Weights of a small GPT-style language model, trained from scratch on English Wikipedia: rotary positions, tied embeddings.
Each number is 500 + 50 x the weight over the matrix's rms, rounded and kept within 0 to 999. Layers, rows and columns count from 0. Numbers have three digits each.

# layer 9 MLP up, 512x192, rms 0.108, rows 456-511, columns 0-47
430540501480529610406529533543413475579510447521459449485429513511577474503497576408515459503448546512507483505491559488442453453603575473532476
473476557469515505511527395497515478466420450529505485522496476484580527509525516571556431563495495536517471501452457383450512416412461483566493
553433401482588512538452522466443460503541438530544444498405467528523478511519576517519435529509569456524552473485481513522496536467460498496478
461510492563436584455505414506524468441453488473561481536442592514507438467388485476478422556456489507547487505554527517503504517457578528521489
496402482465514532457543492494545472420615454599564468518475507501553555440613528494501575481510501454508497494493536577402451483574514420478457
518509511504490540582440582454462477533472446496512432511448569463545495483451517586458583547522473525546522502479456488481523521421491544503505
497533469493476446436599522545560478457594500515415538432559440500487483540542526568461437456490527498518512455454539489511478479459503497543536
495526564581484549404427576464484540542517548498457623536585480511477506449472546492478489486531437527568495493502563489512551448442456448493511
382451548557394483511484458435467451420463530527512495505549563474452548540440636532494468563530502538513522577518424520518589490539488585519471
469520518474445560535488482452509462514438480458496440497526449456615570454445558500521458555552593512374590447458544458453633515594431426556514
480525621516466502540501419421402471540549492476497539575536536618573563488495522533541471404501473522438387489490549508490470518550481538489461
568550453582490519510431493480622504495521538433506542453388492500503518386540554407528527497505463541500560570537497485548549456460606474510502
457494495420479484415464466527588452478474559541493540464447596559609539503443517450481514416458514477422534506579583456505475509467543511475462
622539468489449551520530513493572555425484432485520545402482597381520613528461490511490532604579452625484514488497498545481557451469490597473453
423495470448393483543496490522504497445508517445521554524562414458479503485528585468631545528554457505464469559473440487511491396523501497473530
402513543543386523504606456552482470462440478487497486516541460460619411559543430540510448543492478534504491424515520560470550492472514472469486
385489404541470471476464469495603575553548477417482443493471493540437492504492556530529536522413519488484495477479425447493500505527538512392525
404471546524506477488494476551448482606459649514581520501471502441454514391619562517412608580500528494463413410558511526527415469541602425525542
570489491507576525493412481480378527447458586554412525568444497411525418475494467458480564515518556458409532516541518474520505479515496535533545
484497520529503452514525588517462417527451473534414557495584515562479536538576515456481585484517434445434472492548544479499517506543542520552512
539541438432505539524488536444546457505442473449434502502497399382515462558451418508477521572508484544585553507577471484488553473557490379447487
428559479437558533527488426539603455547561495432492517503419538488436373529460540593592535517444553479528451563493500412476494474521504497587513
589441508446484620472481532542535534556504507502479563550456509381448473520399489488505531504459504523482556497539538535532467393558502574527383
562484468537412489518487476525460492516374499533494488496517469633531445467519495320456514461458492454501449443474534492584511572518492545397470
417532537453546588480548600495507417592517467524511537589506540531448450467517533477452545449517512465514539485585432568495487504451507477606551
494473419452510422414446507635551470490442590481484531415520491537513511470480437582476524530464521522507458468483436449611512475573604455465541
444533510497474462524488436388563368507479462424527508405529497584519548537545499501514526577532468548505386477475530539538564588637626524530541
553463386498479488520504499507512521382535476484504515510530540548486537449553452475454444455585503449533512555539479612510453468545433496469457
486476513529416473491443532511571512456484619554479490473497534526509512508566446476451492531404587548477498456542534552396542442493449469491546
461555530491425568553457538464511434487476525493486477591599518479520481560576481422503432478572499489502498531538488485544587486513426494419475
440490478494505503383426533503431490488551501520481435513422529477442478502455506508376493502527447529574491551485555476552432543512513572428501
507424602476464567460528476431480513414512546509495510551408382501508447564459486489563484530553555545466508533527532541502605471542513467475565
461421342480546528595524526490565510442482454441605464505550427472561523568522431485463498496570412521402547536450475488517480518520475475469540
422537429452476503529559504441485460473526502463417468558553536419489507507488534428447413525543506496587482513425467526459462512507464461404542
634457416469472478492504459486420531456415505506503472558541490421447474426510581496465513519541504442576578524456451449526414507469469479464564
542509422419574474581519552487406455446452455500522525514515432530417494485431516468484478528465525477474502478483537489474479536592441492462486
485456488541483502456582515480542479526481525450440546500537464598558474518537448474489565593421530435437430519549466498507553464435466464505495
568474460424396536488488533540565494522536564556454524502469544503558485508572483540506452527545569506469519577556507446416510609546424491456502
522494492491459569526508446475460527510487496428488470460446515407596508533580528492518528426477493465455498496543552452562599484444491499525474
522400444452512444477515578509481529480438534461414443481520435447460445497479472491474484466507510444452472501508518473535512453431619500606537
425527522510498399517565462537403621471515498563531603478330643579382471489494445495553534505482496567460450604518574550319387473417367575496457
399498510414437581476573498491527528478432510564551530613499556408438429457500522573496518471487481437523554454498394443543561550498424520518520
459480436458503547466496490472424534583542551521468512456423450417515490410565487372501512509496524480546551518478448486473469480512486557538577
586403539440449480527526481481606483499387549534508513420366492482540506496530476576506498524493527502492513518541441452413385454470529533453456
547429532488463518486518491404438565591543417558523448510440468566595557470530414497393532443464529474510454481461496413409565491437467482452558
584543553547474546393529491509414503568495445510506573574523524534564576593479422498526531437501400468421522527468427497514387542486540539479519
538553456569451484498405463520521494528516492486594477526495499497540482438493566492584501465524511465572595490524420511485507487515532542465497
521447457438450469430540520516478593429497470536479466549503441431501480526555534500595450533471531554610556513508481492450531426499521418492497
605442509525404452469461626489436410454398439524496483496502505475516485445448538475534525402555489483466571508399434438592553513490407540480576
560625435489451477619448554509550561500554508465549520453433376499494397522439551568417546544282488486496472430545367385445508429474413492499558
441589522520460474554594480476532558418434467345649445549451533512519595458543544662510552477546512502583505575510519502555455551570493567552558
507499541481383465495499516598480539447502572518540535544597422590521553448498431550530604434526438451478468466467531472387628545385538474423520
508467436412496511516475465539433515596536529429514582548543483471480439409475644421530467458509594399583506486560490606388514482582508511506463
388469513543534466395412403426512491607503511467532481517516575522509426537472480570444397568509511506557462541469491519464480550508480453552591
502495582569547517541475391429501484485580441554514554423559417471548455504568549486577410520539490537499450405471454552474575514507473540492470
521518478451621434493613633432538544466551525425418456518440491540472479388569475504474496574492502546514531556496432507503473551582510594514476
# layer 9 MLP down (transposed), 512x192, rms 0.1, rows 456-511, columns 0-47
690455526522505494482554415474405437460562494505543492448453554548610567561411472480512520484556471499524482454419559507557492466469503484487559
523528492521516504480438508442457530561457421504570615476453460460464462527535524467513504500511580534508490549482506460410573497540569449522498
417480495427503453579496469571495514494500505472595577566515566468544367545576567476481505482411463526557514477502538596488439459526510468401528
434512500511569485540493540544493563472555532459500520586531544565535508560608477512536499479514392514486537571502440471447458438492529526530503
585478478451587495471492622426521547515556437450464475476432475553527524397529469536458558522431504476570409493438493446452498475498483514447584
498505531457600495559524543461425468473468469427468424482462580495547588511505501525455524518463491436514472433588497587473505585572485461403489
496504477604515533503489522511487563588568577470506501503513448526459459524479413415489511536502516431442455607565508482501446524541481404426555
442549522472475503528555483454571513443547511493476505511527443485481441471457541527482354566506509481465430427527493560463581550484447512518459
489449514496467530507570435535495631474497505561503536465487484590510517515451531489518485448552511545511507507524540541484626517470480532529493
529491485532560588617465505521589489562413589494530491533541531535486532511420505551569521483470537510519435487544587483385567346494550426436576
514532493572468435475538572546544535504426479559569409449467435463533502469468466414528515502513475447511586536547509488478432565504595540451478
561495487570533560501431478543531455580379480558548498521509532445554489440474521487462464468534495455514474510446476539459426540491390523476455
542543547467476397452552477445456456482389447550479548476416474554478582519498440482510522546469436477566556544533507538500524489560470557528537
618471493476484488548491537544643415575465512498451518496502470375480524514539489427510518505496512468477496509449655546574588553549578580561446
458473480472372524517464544464479524466494537488522561382448471499440462515391505485432533554504431542425519396393462516526501403404496480545528
506451446433497396459440569499437472479499468620496519482557523492500472478556508476455640555488535480544510510407534466511480530550485473553574
493456453482448473541560549527558517506503606534415525573541534513496448405518432575420542499576515447541514452510390504428471480579531520470529
467539408479542391519464457654537507579598525450452473431578598510531523516613507426462508488534515475460432510559529581425473474541549486478479
508554525466534444441477606506473543312526473480532557524373443464528534521532478516555387434482533446449558502511498448440538462493495489477455
521507589516483490492593527510439541520516482515478489475519414456526549505468569535544495530631415509560506430489480525462539511533407558426432
550545562460487435477424586509529558452607513567486527536508559504514520498544487486559590530470510534458588405441500495552432485470525542466589
428425537567504502591525484459425453478492481505463502469523411427500559527465477603452492486571432488518575463436464586495514502547476553579533
494442482569520445576480475570446550549481411553469492515551571539546451538434555413417504525496499467537491512505421564555513411519593502569481
561451506478523510509497418550535501553587467489592560525481569450495555560473532560592594433518493533456560569587490508551542409486605456462532
432500452452540526461569541495450447458564589453613500570476458433402510383503487487499528532531581528462446463467486533402425514535491565553541
481431497488475556459553480374509535468547508533503561481406523485516375542462507441448500548531443494438487574515502378455496460550450459540467
496476487454525503545513563504627390464463517556527602523535548532591450598546479534447536536542515593526510380559477510518536489447481498505591
517538525454425490510474453459538412560448459436568429541570531514518551520449517532547554446527398507584521520522587510573447455520514492547465
435558462435530556569502416519516480442518475539491463473509456523432511498538619506602565521637471432480526483509456457463459549503475559490522
534536582451405464496500496545522458418444437495508505573603521493493514513592589506529477485458488551497393507410456573449610484473529403554525
432424506457496485536493562540503446642543470485456462588567552526469481514551456494545493515524520415436480486513466514517452518439514381538429
519444513484519513479466439554401546430467501382396553424532467493517391499395461396487412572483506415457540523509474570520557427520519490570549
568558523574438491599406578545553482612519542451470632607432535490509513526476586505551433482436562497533513477510486478466402420454509516458506
421554580542436474454469463471535495480457396477492532493472482511469481536456494460569382539635402464433473446518461436481587510493542441537569
498450535590566461463458492449538541484466480479514461549490496490544491548534518576555537541424492615487525502473439582530524606507450339525483
395465462468508416540504524474502507406528540500469527538538538370514541539464520519507598524517514435486513568432548505457521528454358515416479
518576468423461507506408492507431547494458572484461519484472493422495515515516433568452512468555566531514498452543454480493470507482488450506416
487499510418488456436505495537525457414486510496476476521537487472439487605591512571468474482482443411453502491463533535482486579463520520485572
543521531575494538493475496521568523652512556497446537422565471484595445528538522536450445523539494512451397524537443552528509486525550472498475
495468441507520498509585502483574474481476460522498561511469460435494444446525436503488545538471498468573458504436463571509476489503577584548504
469513551495525463456491538477463438537539610412435393535498462483641538555430481497593410502506532535356517521526554561504537529460506446490458
401534485472518549469481453507427503419467457449507410458499562517466474536523485552523475541468449503440487521491607436416445490561452523450349
493413491475490534404557484507567507454480426425464507480505532500509487508463564434454522455472419580426561454498493562503564463471490391629460
451405526513417505414468511533457455520579463536600456419498476365534440522539547550546515502507434568527578444450554470491505513515534472461503
541462496552393480460440447468468495453490382529516418604494597549412539471574491491489453489346448530468558459507442579472639431448453451450471
399506462475469455481517457467492482543518562469589521490436501434470501533508523521537527523541432547465583462529540514471593463438450507535471
588547508510483487427473511488508465475521520474502468420553528487467521465561477538488535441505518516456524464481448429525477546500528591515562
516604517535510539474571507502479485526530497484530521499510548483555541471511524506418515440472516518467518472511548542549487606446454470465544
547481418547472490571496563503406484441454543484498406438503457551555500504373576477543577453432489522439529560549511449548520503480448481547562
489386526485431570491493503552421573588352589492495318543466514491424549369493436439415472532498445543487523473546514505470557492531517529525449
453582619495485524515463524559482482479498428488567575515506524390474497508496536611601534486465519427531494493453471471494494480526500517360483
555442507531510457472418568561517551522480512427560508487445469530405540400582506527524541510506471546459592506603512518439438510543605507475482
591544511440470532543553537516593402459480508495477564449551473477579523422524468445563504517585528436427549482477438593558523478452573435560500
515454451501493492554464480531510515461523425516437482522459430500452471529580492424475512471565421481437490461635533442460539462506577498520536
522470456561552464554489487496551545483509451554426464544551545479446507544568516481506419451556539507527471474538517499492490517492523506455568
489457480531621537448492499424546519520423498516511484479453512427466495519454520478468550530506433567587489478551430559483485480430562562478512
# layer 9 MLP gate, 512x192, rms 0.104, rows 457-511, columns 0-47
486510555552527525575400418450550486423520540563514538406475510462485502540518602557477462470488435558605527570510469464494581465476501539564487
435523486501540567509472490495481550462450462527483627460518435538520539508476502561442538468575385484457490471560493502475468587493529571451547
443507461504522501505583439443471542545436509502527472542570552495584436549552507486460497493493412556552441517423508489487500485479495580576530
534550509379462617501453490522521471489439494611592482563437472546535427517539515494483554452499454576436599493541529498504460472505484533492463
477547432443517497588501488495569469539451575521422449491487562412443484593532487542467441545464533485560541468481502533476452510594527446463456
522539478503477480493397474499506400469549483518531515457448525572507396516507510512529549485462447501459486566433504495449484494494474544456486
531539535555465480541444497522506440562382438503440543440477542579580482511486548556556492472467481574532504543485508453544503431488494409582419
558537472505544484492454521505502423579511392453392536520497501460531481533446549607470447431476487459554487518370473522524400493529407539418567
458463448496453433507438432519534489416562525432496531493436537493538474447452536451525565439507431533431633494572436503540460535457414527640434
573529446492429606436427519468560455483487570505443503445483480478445546514427472479479479547532455463533529498532519504499516501413511565509501
563559538470519570463563458479423480589522491572519593501513489537534473528462444527508540487518443482425521549481540469524492509509525495550495
522439436593455587565490508555466477453506447526478552414418527507450502412452423537468504390550520547507539516412543560451448469474501475407399
602525533540501488524492525462457525471457441607468540539410503394420547459572652507531437473609526556620576529535464493476443562526461440543431
543454519555460483472430562500537457438547515505420519461532472517634463411472541466529534520485494417419491492544547473522569474521597453456526
504523518501468451528511539459441524426581396457451540514488535450452504548526481591475571506584528541516537632439427442607440469427495536522483
494428456487472502587506506446534558466423511482489505487526516567466451399459491409497493572579490523538481577482437552488484376514643413528478
534507503498577586462456404547475505546472449486375511517512453496503523564447470517394456466460445681470586576462605578586573564452530388393458
457514444511507524518505494554545454501548431466547530470529498517508570484494581489551443493538474583524532575490474530620503541509507533482427
435560563512503502411503477530486485588548518471496447513541563511512537501483585516484481542537434557497614505560427527440493510569456543564486
570488535586494542496541453544444611445494439560454523589499594470566560529499551488544543470505533454504435606488467621476531514458456500602427
485522511531466428446445515501615488567544487536526560459476563508437513497483508507502487487523520513602446524527565485462464467479535546449495
475462499511482465502432522467497558527368437529443537476476395547512553574570458504487490458476531569583545480478538579541560475478491506600506
546557505479475524490507507511472536436562535416467520566454526503493446572457520558530444430606428493456503530571525599583417483379517566559496
524605462457496552473464477566515568456564551444502463534457536563445521563476526548505469490536493476490468531506441584456584538418460545552465
459539506543510475493456431517513541553526526546470553394442457573399407493530499492434527434506490534557435552553539481425463457413455517585504
483510477458446460516466424461504484526445492490409528492482528508392497446439508507544545489525478518517545454534502479597497454580444483426458
505554544440546532522555546498484521568444496514464531548517538520519482506466464597549562508514502507527520597451475454572487543518475574537498
528475535501541514533399474564532452478571455448455526448393526579499452508657610529537512489594583491479482520429491535470516412549457521534516
557570569556549508430583503534543433564463488581486495378547510497483417485474410468489527501556574527518485520517540460496506406535494448461444
512490582525460515502550479505421456530478560503501524448566464467599373600421486553446468467482597543460479509432592548511560485482429519560494
492448584482528448557407459514501455465462438495504496585458534561529486488538550621462500432463497583456586560508499495569489470498490509469459
555520507424509522436517489502503503560515543493396479584497487497568498526507439516435552500609499507522570569576524454481419465496512594473581
475457537568537593526482529489483550577511536592502532518459466486537472459559460519546545528539506572501499517515538564498423550417457554473431
447466470427520538477513532549494464491542551550382571497519541558459578504575445560498538520565486486390550453579520575503493455463473489586544
603502564538473568519448486475500509458497443541421547592504486542386497441476522399526510466417529426408487494509451533460520478504548477481416
516455541416520463452513437525462575580548554449544583472487493463498547516392503594463464441514452487543503469618348536433388434445519539499363
453560518453488518572461464405505450547561513472490452501484442481432555556431520432508428488535581483552476548473516470482387503529451439472464
468475453479499491469452560499494452589587533517503447448475506539574458416506504524418463505550566530487503479492538485511574481551489388495469
563470511484511474464435593578492498526483491515501573399529523506578437461517527555391448504512558538494556467617483570492533479465513486451394
512562446540434551504514506549579595531530458517414475461551533511509484438468461407407523462526371540605572506523409452517524430376490529551517
565507508474452503528512537449519532500451524416473522572437505470493438471498544498466419484549445384497449558538449570384501523490450475503573
514549464462407488563457531490512478633478600465489574481456505516466546499471537483452471476523484507570626531634553530504429549413521544520492
488528522448522596451441470496518497577479468472518491567429508458520584444399474552494540439444469500529546512489544579533543629487626444465408
496431524433502467492552601418485437555465566474546536458452530530542388476491468482375480517545592561436535570608530537507495497453529434556538
470470469526558457500487469530614562548478487533491514477426500426521462507545395534495418444511542621450515533619477548495587414572541453598420
549493587436549489482533543442550428475594573540497518570570496481576482573509429494498507540537553505506563518463545555533498454476605500542453
523447512503500571514466366483540476518504492503542510483525435426530444443461477545525515527441524559540422432464478466414437518603589470460518
530470450566486541475515436580557567546509465508484461475456489546438429480561538423440525498526546539477491537431476485486454484510603565569457
476432540516396530513502512456462472593372502461471491569500497495435480474540403449488538500581585500521556521565570537523525423498534543560477
544462447585541536554490585529513441499509477477433579480546452465412530458581469526530578429498504480456638479509434554512573431488574437414469
537384532649491416445519486497451524423447475500514538518486453590507438466511426472456509470540526492507530463574441649459518519458509496528373
445528532523507528480422468580422524534596499477497582487559603509499474540540540467402495474484519561575413497497506536468449404509553472520450
462441542480505489563543590426476454519439537453483528474493420465602394567439482522517507420466431534517548554442505481548462431504563491548460
548523532398557444359420545529463467503553483469522537510420489578460502545461441535425558501481509556565531597504363538506484474521541520464441
559488510504467558535504599418421479465542411513336550545447484534502447495516503454508483455644475551557473532488505610462485517508450524537515